Weights of a small GPT-style language model, trained from scratch on English Wikipedia.
Size: 13 layers, 35.3M parameters.
Each number is 500 + 50 x the weight over its row's rms, rounded and kept within 0 to 999. Layers, rows and columns count from 0. Numbers have three digits each. The size before them is the row's rms in percent of the matrix's.

# layer 3 attention query, 384x384, rms 0.0952, rows 259-331, columns 96-191
099:473490468477450586436549469484548485506463608472502445581557489463497586541503525463474458514538532484491542420507519530442481394543526460445528568498555568519548574525459556530571540595518528482506526508476469450502492447489341440549403426436517541485563475452506485593483545492473399525
084:535561454443555465421472541497496527464488442467494576428484442596471614568580486511440471454491511470464492460584494496491515580465425484473506606623503446551547563538411572506494501522521408528458491450542551436533498466541557498492583451485419566466459493456466507537522483504518470561
099:497517553498490427460524489530413482495503507492485453512433455610520428496512464452480569485462486387497581508570545565449503568585428483497459514490592412526522531527471465502454571555403533489454587566635430542504446445497539533600531566443439444515404549581599576496432549459532535567
089:489438450538561566467429442509408491448462373499618447503475534508443576404508410469471562462482525483462499484606516393510521521537552610416451577464484547490389500462533479406482549554538499478498572458492610516527512490594617445560430438489470541445497551481390509528480459450556417508
097:343481460419506474501583463540517439504457628538476502459430479532498530539500573552560473409572535451469443540485628543487478526492444508529462565482468449548445634474453504547566593535555431432472561449504467551516514480556507541428536538504488493553535475404488473522442415467520514609
095:400545477456507447471473462548481514515546594502419556486449530398433515549450523544530425591492535451549508549455536475466415530506489549511506529470472520506468439488396598459568529609613456465450460653417585440491502417477485428536551377436509432525570535479520493434533471533456442534
094:573517480408478468462418555484500472510527513523547517535459460572458539549536440583523520458478431582503530484479441566591486542519479504422469447519514418580444519540498484412506538524581552447490481492492458623526518668536495433485503528486555483536559532465665480544420507523468528521
093:621426489517468416540527468503495538570528501465489457591507454431549446433493531514453470441511505473475435553556517557466443518572463500567442598378545474567425454438532448436447510484464471504446439446524521481521583473507544585401464565497488551501533460517520467440445536535494472464
092:540434484512504458551460553557452457549534492436516514438486526467522483434522537491536406507395599443522552526433492445492463499438561529447509588461543547453533530479498421502491525507496553469534461510498522496580403404494550531567385510461520511477509514442499496484518424516463465508
092:504452528538590427521510382476516392513492444517477437618431529486434455521528487470493498528508500560461456444451410564496530445512462463465532518469536504539590508456560483420477512495319599545488451528541501512399512510442507488467580553495517514602454621479461532609505508545512574446
091:533551484573438525469547453555525443502472483518557544419477525557508573415550576563484560452499494447452539630439455444534456444499575500515494511577479490437577541550515402483450520412529498528527599609499395529511448518503519506541470475504419462548549422522441569571511510487568515540
093:598498494507579407559550585461540503517500487515477576510410479586515496485556488657583518526521482519480549533489464469504440568492470462493489525549425513527503451368452567377411488448441547488515480503475526417429553459486510482484618488566500506437449627480525510523462520602543528482
090:511531525574503468526510498533415540442481406502569470466514496546560478500474511581501499464579422574456497574507412460505503491574514565478523513516518446477568526424613523466543573498535579483455511402490440430445485597567491500425452438455618565479447472488485485551535517455601495505
098:428537430548563464503445428531414516480480511550415439596416507473515636479562457449468499512437478435575566510536494515551542529488488492498440594507388465548572446495452587572485520443486462516495532637550560520473456452470499491555547471558499538369515495561474514505470584479428524418
091:499459551415501419587488439423447565494479553577489528460491465512447484432461554466577464551408412436436593459457576490485609563471478535529487514616569514511528462501527556477513503533521567500551545489554522521578605430565544463538497477568496495503520492492500510530522627412435445493
096:439483452528524524593429554563380479546537534462476433588446421528486574480601507447485516522461474467515500501565492643494401456466600463471472480465518485429606571587623498417488439423486568531542497438512499498518519548498430524576566519545493586457496521474536550404430485471482481493
085:495485406536484457571513537485513427468490524473528543584554609518544521421480495494559536458555552489487555427487414565464539512483520474496555552426514506472550460467481500438550548545462493489418530490529454633466407367496485536526505520482556545514509653462469623569518544503497469350
091:458373459473575543399418467535487615439483476486473510526487490489507538520533532512502503522488551525452404523533492466480447484559509591521453514476529512561500549503511602609494538468561536461521575474448421564627462415623543461544492475453477626463518531456508520492484480451534445553
094:531508520586570454501428472394512574509531487448429610577576462530504454466523509515544474528543594504577567513429545475566432534477554513574543594574546541518449452479542502473467378484482479524417507486455456519420579523595518458447485511494550445521543509453458569454605449403558590459
092:519507465496546572507472415524571492492398520490427499533639482613555499458537476490524457526549498500409342475446584528488532498552492536575498631526450514543528530488552560456467516486540539358562380446477441522368621482532477533530511535428509481572559502455453492471457539479512591551
092:595560498563535480493449466474444461537457453538570480536422464464576462495495515439499425443450500559518510536465486466514493465414525524477527522562499523518500559541475538473497448524584462465451451512528454485505512453518502524490452462519500505489514575422514463595505541517560446499
085:426532491560475456476548455469527511503453517541475508508490496490426458471570520618437550526514510470535420584489537587478448458463461519643457470568491484471645527591479531491593518511547408511492508563463520485477581607632416488517482484403535452494557485529607574424546544493456493370
093:558476488526453518540556532537586532491510543583540557518436590481547486516474473470520449527431470622545506520473520526488418476426430482466473404365481429468474466507540559458484397528502503538456540485526508475506419480610599492561485495478487543395557536542521470502529523509525430523
091:458459557541544521494485504540587525556539525457458464483535534578546476506504529502468433501436549427529564504494461447510502497504492553488501510555426547472467390570553565457447603511467415461543457553537567480454549474538587528580545548487432559492613443552484490571504476495454501406
088:497483424534505495482537526529500471506476466441541476519522548511577445586586504530433545517451471578511432526538533471505464471481493502528389568469501492426477548485480506485533515569504529530493542513522490438532492523453574491503536557474480516557527483492593440460479437508530506417
094:557440339489532492444556448463376613536486482531452497419554529547491524531382531428488534503476517511482470523438463483407464540573446405518498505541477546471520512486442507459492463531526509505538522519500496492492430544509440508592489511503476479386490492453484481408508490383442454555
091:617466512497470481489630496486551508496573537550489465514462445555548471436494503539495529481541398421521480464591494513528503566533522518525516477474513545516480551565429416479525467455558375423477526491434513650528512510466438500522524544556489421447536474426561518504432429510549486475
083:502463514466547472507558648475470509511562455479432476497510573438565477545407482521511498556448584411564509524505526518525479486575498463454518606464428579482562529405517466534581510444528482501495496551439459481539483545501549508405619400472434478550521458487468489488407474548494489572
091:551462517409458380473520523437569518478489564484522477455369551434496504465549571488428457548521525466491390514504488499473501530572521446441522517461538468573553437445452517494469544596394483578490573561467419441550555473548565480513461529501546489513466515462546451498447565512517541511
094:473447482494529473450492460504507475504661407464514446529503470499456434489474533480616541534559496532504548417512523494460505530528577505467504520573496576432531454614508511493445444546534460366475498596450518485487481509545499498570477458537515511558480528550585597520365535516478518515
094:439547420420490435518494512470521500428514475528517500497512485542484509441492552480388385474426569503479462605426559487566508539507531585510452434491594534438479643460447443503438521517445346482514469525514468516596539548497462491487551527575555540572501506450520477506465483488521507488
087:576482516519456535432438564541570459535513374475489465509475556400402482546535512547580522460436534504475513489500458514434418545453545570446522471485454455521486507423536487471593521419619481550504545416539430585539475452485525478470427519530539531561487453486438549474478447595507471472
089:531532536501476562521484409385510515515461421465560706498451436515577605446542518601490476527478481463452507483509486491579440516464430507464514503557465473416471536499539505552478603568417516464508527498420400483476512537517515513531500534536488610497530430475422478506500500563616507548
089:476545511518485471495529472445407557476500477510469501500550436487467481559446521405461561484523543524468409481504521481425514531510423529494478527495537469501488543464521530512523519570444483488514477497370510492522549538451456428537469512466467515496563417422553518462414531593459505551
084:515483413544460395468464539463442468514523493472528539478414556545514453434357477442441505520441588466454428551578485478526589573522601467508488543461494528383585407497603423534586452516456458562603455468491455495466465413412485417533406456517484444451512565501471523476410500387486541570
089:496474379543541476518496464457489486502454526432479518525536495350478444472551435487455528490428497512400524547508505496525588491440478511453499535449578452547534508526520492460453415522508521506392509501446518565531536601517492475492513589529516568533426495541598545601471565461489502536
091:544526435469438525550466512519462552468512470418581539457527494595561617480472466492551432560485538528522398451473478531410462525442466535585551555494440448486424527493499427576564482567466527457535463535389516495502515580523547625480521517495531563395571445517409430496426477478514508553
087:482529554414535465461476511494545417556540485509488426500516542491479493487530488501586513462558453553541493469553501438508549431486453553460516473534550470528547603560558454476497450581408492471548532546488488511503492501621521491530446523589526560612556506559551429440460514550488553500
093:522479528488507454430526509499499517548426455543503527525451494524560615563432530499483501502576496517500467518468430398486562507512553503581535583516540466621578437454468516615475548489433564409500592428527529513532443516565459541429488488597463491593474465513527478487523476555449522541
095:423490447462489518488523398500461547567496490442506542513497527494547549578550462429473541557428516512409421543592574542518433492506461473458510492544497561500492451480534476462515416521391565471511530434612521484515515584401466509560510450530527463486506574498529550488533484493474545531
091:534530464503496447526511367539636475549463443373558494583683491378527473519419528526432556447521532429480453468422491494500499500431483460513491446563430548390508549429380480539543539499481433537482520510435478475469505479494536446598538483500526593504525558537567453517514449516533496442
090:468454454499439553462523532530420475474430523562420621506531474514500551461513518505545448520553587553396500475494484551489469557415565543524417545572480501394527580407446549477499525473499499447529515535452506475596557464511547451497423466469511530552463499571604429564577462498557582533
093:625482429450496511470518493494413478507480595480516485476560497516567485487555442422479445495487473474460522572469523468460501429451471457413474434464615541418544520532502568463547539465491490505466565585638542483508456466466452592530528485448563462479564524485392553490531512495411506458
093:538504524518554446634397454520413520457524563447534447424526537536495469421560536530438517526581519482526503527526542382409448510539439505532586508475579509555435559512489540532485454533468461514476537523519457474462547528526488509519561477546623459489555515456427518558506498442534531515
091:561492430468501607558550499424441510394493490469518467510430489480542468457437465545505472493535499456596558540512511540428548466491549424504489436436563543472467488549514516494492512458483514436499533470484411548542485551549506504547507529518408503448498395553521476493527552461558558403
090:588551472473462573541465552446511416476569518448479454578430567509524460577535569424524476547500480504508570525527517459489549558500464510385526437483549462500453470399492528442509498512516448548504542466518498506471454432522417486486530512457455622514427485568506540553544501455449477572
093:484535443566562529516480468520387532484526478546438512451440525448531433471436471470519547473569566681478507527494532528478488484623474470485405537519483557425545449448446480496527464599466489632547481505488516527489387516498613477512441680457608541478533329611581560380455466546564504454
088:472488490412548495504532505521538601491472495523410486539483501540529523527585573477478566536519449554488586481576480511446528588554435583521495574480537490440478466561380532466534501534406490582404576540504529475503492519471569527558547503472528463513465559470512458575521487485515437437
094:509402475574496551485524557485420531515477535512595530513472566538494520466453485565556421447431471426515508487494608600502452449522479464516514513543525572498503504598415615496479510684468492563559531612429548547474483558535589511548564404544570499552498497501550439493517457468547435470
088:407455561511550516475511520501539547523458504463482410570519453460516500498502466555604545516527457552485520505427556486445517552457475460451467498424458581504525431475508542437503491513489521533530445445446458516448536436490564534454479518503493514462521544534466577547594507510554502513
089:435492491573501445534566445595527478528494563522507504430455594586499482495577512560485500508465439462515551441459378518511510519522485500525516525435407527506565487511459627505567588540586519436566660540476586479501509439510544538544486473582441416473504584514394526533538465453575490549
086:546497509436480531420407574544426475476509419510464554444458539531501539571423414505634554501529501472516457471510466434521539497459441566553482501488479514469400642441500556594511601514469564419397480494457478373580512484569480487400572390494499547561547495499510410581565483490546562508
097:542514571575516518460557437467479553446471434475522470533522531563445387520508530447561435566409586506468511490547509546430466445462559499540549546547457529432442468615490528460529479561489500436496562492489482483554487536520560508466419492465474501485423503503467461425439479515577451616
091:483477500436468527495588536360530450466531423642527511489540496488565600576474450521549402533555499495486474523490503540520434501406523501549541460446540476486536445553549487551567567442463538433579482471499545458501444505435428551534508551544505562511493598477414506541486520475443466513
089:523450464534579453495545521514473517414558530481431427547462554461487549526482406456543511491431460589498447543390503495599454509447454579484528483491516555439470504500469438466598515469514530500509528433398564457414471556460482569642529446539584509527484541521408593560457459454654521433
093:499516493611592528540465539532482462504431462497543491438432575567581557401461423536505503403479430447509495562578555525426512428471467521483515506553459426522500526555526573588518450456487613418532538493484435537500524445484478514483420445534455529505418448498595437563420553479536434503
087:526444516532441532404468540528544514471658557558491509437408443443521495430492460530484427557456565428510495478492603453565417544507434515431460563520448478455525468495496498573552447497489507618510460555514547568475527423506497480513497489517515435484561425546491519541507484476424455513
088:443430505375464529531469555528520580515604394456494610571476441413525529487529525447439582498454437481515415503593490562470542495495424454542496476444452538546554493552504522551504499440449410492614444458490449524545443518543556612483504495471430481528398459561570431622540447456495508524
089:446471504508544513566506465541434591497427582584466523481535488501535572494578489517506446452480544375508462535518480613473464512562507449442501484446531475442446530477568465479491471561492432514447578523565569519479471430525427514444505514451565546597489526538479503528420565608514432491
087:446519409541452497503471571516563487499452541430475477520568508428494535452606541522428472401462518429425502542499444551486465548502427396453514444510507492446626566489560515492528597515442534428450506470412454447523498478543529514455526506557456479503560510467529529477453478541480512545
094:467524535531503569504504550476385556440398375541534451619484564523498567577460456549426494563571495470527419509489510410564441540480475380481491541546530591586469379500450597531529465494504533568562585611525524565477536489532478539554430468496463555473518587481481441515535578458520552518
129:466488487424470512457563458434494511517584477513487469452550593501555529544389452479543427512462490463473510442551571495533475513482484439461487517558602535458458461518487490443521487621543475507524442518547524515442448442454465551503522439468535527504530572501531484511454444447455447513
087:555554537498461538548443463520526464522481587487501455489612513541597450447494511614458568471498580440536506488578518489508477512485506456484484463535556543437565476555513513457445655556514459397526552567470481509471549506508400529541516501545522541501498539544568424467517538613515526524
090:585547534461465590465507520555464552457488425486438485606579436463531478480520478465475530546490503614508365513446564531449514404489508451526482464480447506526579583494508524482516384457579473558488433428499404487632432538529490470523429515392471485525508500414495491483471546478466414572
095:490521484541476504553472551505510483617359520541517524533455579543526485386484505527592514544508438568514462608506528500494518538551577569503547572555499444504511459491488507432539400493543396407518533477497531533448485462502414534499508549460471512565415471541483529441564459550467582532
096:509492472474655512495487507399554493405518601479482551529558498569469528612498496520495459470472397457432494477534469519463469421495482622541539494481567524569484466476481431470552590562497551481463423534485484429496521528417519463470566449502488610391400479552400543486454504473529483455
096:509554428541495458450491524511402556452511480415460468447495446406544518453495544507517507358543393487559454558404505526440427526547592570555502561560410493469576423579426617412482539538556424472476525502459563520503395472537605550561529424435518454502549560438438468458553486451447587508
091:519489508588521496487462491499462482579527517457561474460510430514461521488489468579624454519406520531539508468593487497583533482520515525472535494472532498543514478515539457409456497517597435424490447475538394553498537397549444562456610547530489481436565417411573383489559538503500580465
091:559600357447495546550470511534545496539441511508483591467457581467466502440518486562544491577514498519535497534414498408490556447507541523517483488470479528425503522542558503538494396420514538511477487557514539523605459601510586374490535576577524424507507462514457506527529456512473487600
096:531509480496532573436442540491522592532495506448459502579496514497457421513548477535448441501541471521556555482502451526444577494451537530480472473603512533598506533516530492415513550410519481618520460511510605504461520443519505427463494542540638518547499530603617551635449544519516505467
087:368607455457444452497559460522383516561505600428466451539424547502470491555570519467520333525598495447457528441561516620509472456436439534500471470539514503521630552526427413555526400470479533447489572509535463484489572450496522461541522609548536501455465450563476439483519471457509496474
089:524538444545476446509492491522393561533481479509470479658417563495565455427521536493526468465511522568500499385457396464485533422537555527516633495500472454455472467453542479494605555516545398535448545528436439428513407451446474459483503499507534497396506420438445477490588570457416546563
094:550496507505509532447541457595539452449505442509446499547440417565529521365538502497551506419462550523477485485478570479543477452567546567458492510596533574596595488579477484525488516606515533502461467476473534630545424611528494535482484585510500479525509490528494612502483369448562545523
# layer 3 attention key, 384x384, rms 0.0954, rows 259-330, columns 96-191
089:473558573505587427575527462556498567519515489468507509429451367426479447500529442535499497533495528495565561484523503535509561468487487418563574524395503527407519527454468424517453477456471409525441601481538580414475550561451555529503482445442509459547544565573528541539528580431596555480
085:437425517470486465499490519529530433576408465508516490532478544450526437455526611450529509534474493557529560520428506501520642451483489489416521469444478427568496514435585467546550502537557491502497484571517442598490485451504522484528443576513486519464551481501515537534435500539476495458
100:526475520447474548571585564563483439453458536558513546468550556498514539583483512502577453561428602436523474449458506526490573482456558564524521435546561510466491493516416478528558487532496469519366440545488501581437596616480468531439577529513494568467475510500417469477418483511512545549
101:544539541468517415529538434503514549470576570609436512507478564429560483508525469495415533602530528501431618464538447517478498569616523386501550461554410557531508466494433514551480534525451532539513505519388529535477565625548546449470517582547510471499476487466486452433480555520489553456
095:480525468550413519522556510586642545494553499466491410508499461489420406493472522461544433528379491494478534595472483516513506553482499464448543496472405542465517476575551501495456482450458510529570497510568599424463513579437499539527460573526509458473396470573544462563488498495508481459
106:494588566490503486605544498519521562619487530502512440450602523491402456463460413568478499504452480560481658430490477579465539491449530533401462450556435498426440525482510434453461492518455467521605511473472431579464521547497427509526516536462537476537453475528510542547481557516615433455
093:550498549487505541525586568471541516470470431496498494463517453501377539505415448594402539494511452501528424531524529485476555403557529551443507464487540514478472440554470389464572482458584484484508466481555535474454477636405452597455525459446493570475585529501513472491509505481473491495
096:468492527417609549443435486445525419504501447578562501389501567435572635564425530539515485514545585484532548523558404530534454489458494544484454497492434574507483501503596550437542512471439590408558467437479488582442477461509458526518537534517488432571556491548404487506543519407503501453
094:436519518542546458468561508569506497496489586550545520448545560570528614542402500506600464498503472480545423469460411544619572540457475508572490446528462544491432507462484528527531513580592461539581491461517469470505530519530492506564499502401488618510527545560479418505513494476458488479
081:509441567424556551538556475457465477474478445545523448483484504521564578474542483551549559435516557446433474458443543516396508522589464569503473595520545503434494513427495475536462502505528524475533507439550373470534498479457481579492499452491545450449486546430425515537451441394517531506
095:538493600447542484413477472481554489456495546492423416539465574424531561453524519509462483511524486576448559479568508553520517556565506482418556412444548475492483470531582459608508484551548479482503449504530496489554543487361529537502468567489553386581505556468585449461511498523494508511
095:533535478442459455563387490449448467459435499520404455505463494382417592420465545479427465427537492505507453491530559447439573491541455505402472500512492459500444603483567493598436513430470466458544527435470564627525480516530466502421595512512575564533489490434474489438449413508499528469
100:549521567461540510510503478505532552521480458445435521534542464540421411506544460524481517551516486625525529403499570542550484438419589521459567548480475515527555461545496452574509472502529512566495443425563597598541459489477466518488488521594477437572546533507545435593501522540410404483
092:624465464503463428497501454530524475465452512504609391411484568519571570501468507464496499469511487526375552512546568556436587502454479509465454493535599530550451478624459431529450424542582534509472569444571427451561478483440521523481527450548489518590528493466577486529474467514556477474
095:555523536575594463590522554509441539428507547452435527469569485487459434536575437447494507495550587548481516452563405500538445498471539539536554533477446502449584491597459415538523561445496469398471544505461530429460523510457489578502495459509450384550562517590439464563503482494494513410
089:517464582451468478400519526558529574441474523510563435554546588425548515615481517456453420469526537439515465530532489533504470490478543451441429544578451447597581416556369483403563400542598493359476426469519464547482539454557538418453570457468546484451503536438449421543476486510432428494
085:565585593494494563499464403542448531474514562462539426487523382553464525450536467527460475511513541564593475530475518490587591370552466506548441532465494367502518552425482484544523514587499539503545521450630540475485604431519469433486445485593522443449538427522454350525503450521482497505
092:591584553541443515579599492581469525467409443505466520517546504500427467502576599443497520485523462504458590482488525494484548513440480512537496515545409464499522481639391447491503471493477427514507488456454490457429516582507521494495550473491521436579507412638505524586529511543424482523
093:464532423493496514553538644534570489539489550477429544493540562453551395526469440496475470466468417527524451531417552462539497419474413537504507416492463441473509512574568503506481483471519600532467451563548556454513422503503562491483433399485563526588516454514488465555531516506406409477
088:564512416408472543482530457518405419503408510546491558495617546461528511512517524550554562521469497529477641489529521401508536486465463396509440507565485437533512537559508473491508436479433452462486607600495472537470495467504560503437519557487490423388379508549492480547494499525596503523
090:410597410469506461455451564477484468483471488514548422526498521474445521456533495470557502497519477511485562423431498574532489459511491498507483530634494477528470496463567476592485491519467470371549519492491598406496506488503581546527466459519451409538504590637430534481491517495498607535
088:643562444462463437489528455531517441519558540549468360523594552535509495500497553469537449518567558656518512500416425461531493497441471530561551533444429473340429488537567544516472469466478594554459521501554534483458376446481566481421566514481506553528481493355420451607503496490492515499
094:438449422480518436467451405546473567530586438467543363518520574481497463552443501544376514504586484434454626507582496509447535531477509493451524461451448488414504423436503475466515618547482602549515504467478508515510512571479407535431580523550457527515499539463493556507543552461509499470
090:520501515531487518476380579523485446518452533507469568449480593450386518530480579512601546484383450529484472542537484508472467581484530531478527496471557362485534524495545459489577481526500547457581511411393493519494526508450497481471464464491527535524430517520502472520411600500439456573
092:531544527456432531542459456491528396540564471552442488441458582546481494426535503544511511537533523569545534541550428530639469608545534558531533544558470420454441492503443557505573524502416479617513533457489483484476505513558553429480472518506440447484514530487515460506484530449404445569
090:475492442431437414576449516485531478409450401495552581470610607459523530652411463513525473529450432525487452526516522448490469420405547551509581542470530502466482455490492545597461544431528468562435479492539514572454532453468498420488525461456424463425580605589467524493539550513549474503
089:575536500492489502421533510527461414567443490476500463515553429554493479439507485484594482578529547491622431507513530500460447410500548541460438486536429519502471435537551502492535554520500504464473486518414510473424510526563515454579485561483505570511494411530590426434487628439580545458
095:439512517453544623519617480464544536513525529574468422551551545524618551430482420509535436475456486560455420454459528460501464518420543468468498437506571558508474457475521516477517526597469439456511534499468501629401448505424462501550458450497560469460441573491504466499536533427394464468
090:387436452590471470567522464506463520451479487460509519501569416504415408576514496484552495445491504517436506412564505463555559526472470501512523483487536510440480438496463503506517590528483508540510514544506517543451483545458515482434482517454418598401409531455456476535496490445416495461
097:558495527576472502541529548496526475437567508507398472435477446525548481421539480474422549454417498582500555528553501591493536435586553509461445531509561409488477574508531547490505476525505508493418509387459516465513477516430580484506456427506455541506596512547547491552533449526576587432
091:480468598498514465457533462527492491392526548502472498510451520564558496506455483452591484524544422497521488472546448477486600472415403506421574527611526479521562445514551542496546645525498473497508430494502542462523567509552484471561414468412523459456482512534483480483429512510390510511
086:502538435498510465433492449390450519517572592536537521562567541533476493439495595535504439462562591547448550508432530510487558569500510588464385483514437544543461498507473438434499495491505399463590491566466520497500480589472498482591499495494470450510581575542526520492515462449443465509
085:570459500440563393520483484523423403408517588491447541537502531541409464531568561569413593458439471495436564490496511407478553526530561389542485493472514527547485518551542514512535382431542547519530502573484554470515554595451491533518459437400456336470551498481514484491530525417481501456
086:460617425468495518532466521557561470537489424404531450598541465520525508465606522548502455542456567472465466511520515507661493511513521482480442527530504546482494529489519578597451537488417426483546536464550498446488514495436505477471584493479426478454440572629651483533481450494534487503
085:447544494403487510507465594410491435539469569548514481609527579536490467566438544524506543553475434403484505503520496564462471487358474442406466398454579539511482562459375549493514519493452483507490604530552490575566475513554485590584529458454526415457471508482479528503572660464448440414
087:513433622612524454516590406398547490516567493571544514471466427529428468470512519471503503526480578568498534513546579482508499495591489522471497508604502556432446450541530523496451469530485598447473440538534534442496499508439543544463491519585493469494535488624443541368447488512506499388
092:573480514574448519431490518538443465564564653489502440462488567559542530451551496588540496546623471521603561499480434513511434547560522501493491541518558512463500579582592571541418473386484483478549536545480476511480443437457455466400489542448460483498516457419563468506439582537554543521
093:470513523484525542449529478478595604480436468447425374441446449509526491506484551460499574550463492447543454483548444575525580634394515516584486507633522511433482489580488539525498599454504511501464411382537468618528509458473459511456453555506522510545447444548465506459476426449432490431
090:482507443435528496535535522462453511480474409549492513524421426531447423487481501450527497452436530528626482492535575476422399522573587498325432505550461549430503505516505467466401436495591517540485463520483495566558461501400558432564565511538560437441516459508531515455538539514548461512
099:589501487489496501503366526529515486554567624406496451516415497543434482533470504456466512429521485432469539427493480481490508456500534472463430523510538443465507436512509509524341486484622529475426467549410425527507453478529468525494449572450425450493602496494504482544519595611545435484
093:562480509429438466480560502545447419504606538537463506499481481605485507481532566516522484463498442625583466544521501436450552477522488476477462531517535419528408501430522494526493439586475475532626486532585627496512464523447533476490490545427522536507511435478483531466497530454585499509
092:593583441492653477527459575469428472590557530493546478491507596568514451500344475442475429457441511427474455490576484528462512438484480489548538437539541533502525517515541459462527364555487489548497448484606492491510568564510524515504495511561500492522467553495507527496456529532528461451
089:501471516446492510530470491514558518473514528581509475462496490483451553582434467490561503468553454466383525493567380519565485537558476530589556535424543465541518493536399480472513554438510500547638425411355472458432582562462445435474524516516417520522488476486548515476490514491541534409
093:441385383485499476497536576521520577635420491434512475473459601560506497378532425575553557488505485480450455509445483534471489538474422505482448597395532466524536342582546521480510488545378513478499460498562453508413601367462564423402564484479459480632463555527568451385485514504485562548
093:530511462445483449481466456523537470571500437516531577502572598486471546593544448470481451523466495550486497564476534484502429496525529523496508595577540546508489476505495417522461435560519532475545533488642556487489487504466412483532425528443565472482403517509587427474545424521474464588
087:411500488507428492474482396554491559562512569498494491510409526611441558458515402538542487504456591514540507464451463425531452457520504560502447499497590476534592492482533498586550464465528591538424465521505529435572534462508520534498505443556546448557532453576445543503504453520565496436
088:524452466416494524533491392491529526520543510512567501516441552484450459498521447406477524521558462365499531419506427471602491471488524472482524498411492474495505503530537610547524528422451518449487543466517510496491532461495375502527447443541423413451436552513489417438589439525541447474
089:560496475540518470553500432558393475587450510534416579501496414504418492464509458552433607516520514508505475576437562458600506402520455461515450501478519489501505538529545525503559493484478521442508434488516523527480419455525478433485441449432515584426506485514487506432528457514532534469
094:543496427504440511467417592552623562540489502535434483451427569539422496454543463427487561501509432485457544403520486475512448451566443436404383527388516382496530573517449435416452603515498529569429545430490463426537515512502606512426459550435534551494522469594478430611499495507484532501
089:574510452527582538593486472494484517536493434557482530495448577490493457481572478464472458552491544537430431507486526545403481449566582492566485438492451488397469456436475448532506465540533515441495392458487569463513456513537487501461437459537600403432394426524577479465508469524516413481
088:581528497510466557466410546416497522469483508496508432461569573444528534469474460537433511516461518463564468580461549510520512628614626409506467460547594528553554458503513486530470461509512449493499501427520512459582559604543456470506525569489501488577462479495501590410504523528470488471
092:489564503527467519516510516501462462480503450498449499448473507550425504449468528433410522529570463557568457568499586413531580525536577433545498503537497448537489485597508537472494407509558428452560519526441383518461596501425444469590567506516397561586460524571494604417506421622483558497
094:460506483537534480505477542428514592489508479452429586521520516525493498462522515523514582503501522521456446497533472517586504585505498406570382547396562485520488352503555466542533503393496551514476406536525486474508480559526524410533475559485437608640519512636468483548476538487502460491
090:514515562516533557475592565570400502483522490500519530542376485409555470515522648531468566432469464473482549525437504572456462472577534509428645500524561398528472479555419495513454502503521441531502499491456511438458566557495534448512459506547415476478551437436472385548517497600529570524
089:415573490475482515558444557499563555565521539431512607521560477517427498438509524482628541545579458472581506476484534549486498419514528469532362501500577464532569454499520609472473442520524558412503481595447522406434497426484505498462373469428473505517510536442558493492466503495509416462
094:488480528546465447549442491477472436524549595542542534608486458490388441633499513457497460483464493518439503509482500458536427507476510546524498434520541533411429475452464487464455550564607465460467484458525498485474427456525504490472500519466531474575557498445354470448489546553570565538
091:454378479515471520571513482391568472567463473558583485531560550488381495449601610526504502433548398558452513544468522521494453495515537483528518493505404433492493529608540466505435547498530492489531503481536556443529509525571501477471551465484554544561548509474546507536543512462464491445
088:533535481498494534464489461487390463478537442497503520472495564518552511472464627534523454567503482515463562459441504488449500606433452566507477620488499427477433431494512582548553528513513429485498472496467585483491501424450459422429445577500444434475557436432448535477536468561585572509
093:602495495486428484476473560563508405437540467482582479449543500542432550468452538525462495584433463483421462570508501430493533485472531513497491513469491497475523535500380535520553514459592512575463542486494488495484546469442562526610494409507436461437378500514415565472510513538413518557
086:514511560522541497491631369549463420484573443506600413505395406480530637621398473469517478555484473443487445444499498532539531534451477492509451481437515521440480545503490451478531465399571550600536397494470468483620466567539510549560534467476532455418504502421529515511519470433468501480
089:471544451448479517531575452452553506520498573480544516488569567505605453471549468426431549482554565570484479508463473522510571484551515541558541456467499557433429490451517424477458535456547515520538500494481517630439445525531418502459497543599537452524488478453385528438383530524504380498
086:487506452456585535424546535589480444503458484534480500498611449545550557544520435506524451539457566428424440491503571518430506541398508486536526483506440631492444517495477595557586538465584415587458462477491542537515474448477453549422542523552504505510415609499514443508505521452485351504
101:531553603572512469471450522473536497483502474536557531493422441489516486450499549447492521458500366538556431526522462526555535550531484572391540531476478412514482523456546457465456535464485619557487491578433529537524548459509569427454387498393445464476479448372505518476470390484511658399
094:568503485529427538444482471421486442367500554434488502478386449418483453526514564519496504550512466597493479553474469473540434545563525434516469517551546404500485454510561519461456486491526564473439570474499468438483466460512486540582448511426489529519605516467506532500462500553482536437
101:489466481476412567484469528600497541440525448575605445521591524509577512464555564490546579446542545589520597460601513562371447391591569580465514480434452502442549492533444487531473489508542491436467554462553488429540568503471530381531556415439500533481470534456425536502491499514630549581
100:509476532433463494495512470493404533456537531494476500424468566493464624453440578483493518531496575354535501536618457523468452582562479518479571468567538489440484533498485527524512537488454480497547496490534538497511517465485495425505500522538601566475477459575449553465407503485523545520
099:580523565489508486505467553544429469577531508571453565458395552512423504476532504503492561559484480478473496525572546510443502443501525492561468604527548548490533556474423495457447425540448474474461538527443409391579588363507544394518558507492457466587444547484571573534557513475580506534
086:553430505468533475506539454492538457502480489576526504538482494485467457426544536603484631537584468496479484530649496498508519508610521483534448505418409486544500467414409419633455511511379494484514583389474513584514700580486514436511525552515445546566531478639421511490475532493412426487
091:469586527563479552445476550514484530446508448457529363386488500549518452616485479473564477504536519531414529519551553480517412476462492511468424453529546448629548421540436502397574592536484498511540490429576514613441562455524446617555482549460414526628476483576568557545450419586547452560
092:494521509570523462461482577532433522473540614491505536528490466606558551482558445450503429418552451523540491458498543549469447458570529593459371460525452459503544550459335477505532600584502587427463539690637473507509462503501482442544485477494572555481484522525536557586474528539522544445
096:565488477448464552473504527592471420503438572438556562561447415498499477565508443551503551472438522443483443461528511480472542522408520474553533493508412549502520488569490504522511442604558442425454451511571417550500384493491523477522485494453477566506535570497475445519459458493507453523
089:504464503533506483528470473521554493493449563449487504545555364586498492588538458553473437477576452455429533475454599527499501551520514470453556523474473497418492491575461516546501497591483542534544409531518540480507492525488497539547507461552465498475568409525530476524531505475471533551